config.toml
n_layer = 13
d_model = 320
n_head = 5
n_kv_head = 5
head_dim = 64
d_mlp = 512
vocab_size = 8192
activation = "swiglu"
norm = "rmsnorm"
norm_place = "pre"
norm_eps = 1e-06
positions = "rope"
rope_base = 1000000.0
rope_fraction = 1.0
qk_norm = false
attn_scale = 0.125
bias = "none"
tie_embeddings = false
parallel_block = false
init = "normal"
init_std_qkv = 0.0207
init_std_o = 0.0
init_std_up = 0.0207
init_std_down = 0.0
optimizer = "muon_variant"
lr = 0.00265
lr_mult_o = 1.5
beta1 = 0.93
lr_head = 0.00315
grad_clip = 1.0
warmup_steps = 200
schedule = "wsd"
decay_fraction = 1.0
decay_shape = "linear"
final_lr_fraction = 0.05
batch_tokens = [8192, 16384, 24576]
seq_len = 1024
doc_mask = true
train_tokens = 238800000
steps = 14678
dataset = "wikipedia_en"
Each number is 500 + 50 x the weight over the matrix's rms, rounded and kept within 0 to 999. Layers, rows and columns count from 0. Numbers have three digits each.

# gate: layer 10 MLP gate, 512x320, rms 0.064, rows 479-489, columns 0-79
# up: layer 10 MLP up, 512x320, rms 0.0651, rows 479-489, columns 0-79
# down: layer 10 MLP down (transposed), 512x320, rms 0.0485, rows 479-489, columns 0-79
gate479:492521479547564534424476504516428438522521440519480468541505533555466454423490493500569494444600504546465459558523535484522468503574516510552524552503590468507543533484482501511478541500509525462372520560356456500534519497471368484487535482
up479:491532492589478503531491461452511412542501453617412477427507506665486506540415515525584527525470589490485419419467519498334511547550574510582492450456469524543493467504443471448615526491432479526450517440490594462418472525586569502414601524
down479:472496475495577528440566556498497370557477605571474576584455500537518423469421545436556542556510691418519488522497457536553601476529533478497503533565537536475504498513531447413540496505560489538457541453421422495543505486425511543541561427
gate480:464558504465553483479477544441446527612479481461495510456576470520484503544487557453591474536567547438582488543488520506547506542520391479525464551481503473532525464587537506525460538546437445519433414506480460474551465473574508462452519534
up480:496501505478459504394483543507534485481452565510501475568442473431489473423497502544448428451515534557563497483539501477553451482454497556508501416541522549549474514444528458462422479512564468467440566487610462510462457506518498497539509391
down480:473490540458448494468514529483467443529546533456459521575448474481455442526500460446492453490516493481463528552514530529573476536477506484423505473495532512489478578545532485529424485479556477490498487558514506557512499493476580411481422492
gate481:435474520445575472471475431515504550548527526489420549524489568501464455538571583496449553519531529536588532490501496472504577509487538483455594492518519491474512471448549545577527491495491453414511456478435470474606496510577512458542480549
up481:509477453489443395528424546485427444456453508588539485434522561548499427446407517467450518503458474488443524585556471456427560585499504536546497648560516503549420389517526590496480532471542500525371503526510531563571499436558436499530552456
down481:564495468493415514478428518575507589570481449533603591422498565548522511482598508409442473472444515511429465554470526418396458550636590542425501432479486446471542438553518578480464468521610479545456578518438509546569519494446515527501463447
gate482:545530525449494585533441498542517401539589578448494499507527542516469391474426537520424480474541422463559553548468578387388502546438481515477470491455566490507490460493536491523498541433443506399430501482505490479416422608458597520479426611
up482:573544518459573510416437385453458529454449537555549449560490399475565543521437557450547495454341469659502621455551567588506542490448466461372514456469558479467474565436492592360540508530549351391476606452446379572468605459492422689464508403
down482:489492567479440490564417546468467452528529516588510485553513502548423470494595533479505524385472510493436513541504501358585509544436511572505547494498574472545483403509552529551561554556416489504464513471500548505541484577443523520378507456
gate483:524502465583517561603507452397493531454504424497500539471527505544504477477512486590408532529440498487504565461448497405585491550498576413490478481626520529531568462475502556580529473507540446416597425404515484545471477432518518586455449527
up483:569465503580476481600515495537495499519472556561494452347570476451498423538599610437452485564575587517515462524433542517487504547505507574537521531386504528581517432501481535564402424446494581502589506535559543505454560501478544434534428512
down483:502493526449467457515481475453495430497617504399485500524406575568527437487541551558488451491540485459504492468418440369384510516506457483499489504619493532556562499563565533460529540456476511461529511566506533550519495595472482572589559530
gate484:506527486492423471533440465435449515412515552474474590511507476529461506411481471515530458454525532550477487486472440507411503520543439528467483550538448489467439599516576489508490487467492504484504567468513539530500536473503514471445448531
up484:490512497481556571625602589500574549530503566541515520442556487483476489444517462484480450407553537485511484511510486613476559451435510561416515508559589525549529524471574422520486491462508497462546501585546480508432515468615564506435564507
down484:535464505585501488593486527482460470481499477486465518400449532456424447499604514517537516481479426547558543539358478571520461468553509469529552454479466622409585433416472450433494514493492460464507478563336473423461452544500461463522496546
gate485:540561473517479549464501547456441539515494460361506502544585524551489536596488578465524603560509508433535489526569476455513525589535495396475545489471499521448539428415490579528529410509608438505461470467511506506438532511544559576502372592
up485:529503352534605503516484528511540533544511558486570501502622412536455517505552472512513611524506439472487511502491467576510466462570608424513510487522429449404583473529545490510497500509432480469536567466503571607581487494455440414473466485
down485:479519443579541521586427577508500561441410515541456485440533482537440548499656468503450507504460464446502454476512538540538469461439501499426516502556542476577536487571462546487454497481568491459567452420499522480551499520442572565501554557
gate486:473531557539513552501500571557488467506546458575399478507457521530528517584481496464539494522542539482518551428532531479609407566520422464562498583520493331511525422561528609460499510525507506444594510484557487487528556472431602504529517519
up486:462426465456497519541512460467463527526518477626457430540446571460513464539513505494545520542567530524502595663467518507485528496561430482471476476425532523545504507446513446559524517522565501553492543505510478461432444477504574550539515477
down486:502472586428541544467465438425560462370475634513541453509456445435470550535438449460515502507562529518470435395463476454514543409517453538490549479509466409502592532576485536454533418426550446436443492503500440738499468467426424573534451561
gate487:453478505420601482542506445478484580505526480487476445452451473482529476478552419531505522586486491490510466437562532457474395444566566526400489574550391596430537468507518523499535483510563484497550457576482511486491548474460524523479560511
up487:474389605302490480501628492552502524539491543508526474635411455575498513511480541484463515510504599482569506522436463562420542395428515492467536467456460442509535567496429445582469499506471497510537556538483531519512532476487492509544571486
down487:435506505462529518476523488434431459543511521416542533482518503659614491479516509511464575549392550509519494568586486405563499437484566494423446522539468546534418449484557471459537603411529411429540547591551514626554535628505469485413480542
gate488:547573527507498492526527491432511531530609587485473423583594491533478494613486461509523602494547436575564457420494458481578457469525590432518451496435467519556528462486489497456552516490504489582533571591446589555480479473438451493565374463
up488:459493475591417567566555403526490462493633448456546511400556479444573503488474459514509472484476402484541481542483607473514419529474483489548534440503509442426484469469399529428557415524543444430533540405467585466433516563577485440506447406
down488:487428484426381471477447464517503524528538514470526503552454512497531549413483436520551460518516539480522468524549422499438437480476443516505519491535522468509569445427516456549515442458513512510425516441536494501412539517446449465541504435
gate489:605468555519491479543457481457565497464557461503496487569538601549465474456521477465554458432581453404522458493578559501466498560465578536511497566569447474510404523574514546493486517479631496454489569499446506458582497489532521513487505501
up489:490535510503556492485566456563538388504494528445449404523454542464482475537607535474484555513447481515497460438432574495459508454495489500494493551530520525587477545482486485441423500420439452532417518477450466474529495487485511579503458544
down489:540429515486366487529506492530565591508574525500513483483450467464593521478476502636489560547488596575471441519514453555401429533522509480489478397536505489475519507556594484570411474445520489468541498530481520636475517499542508410373470404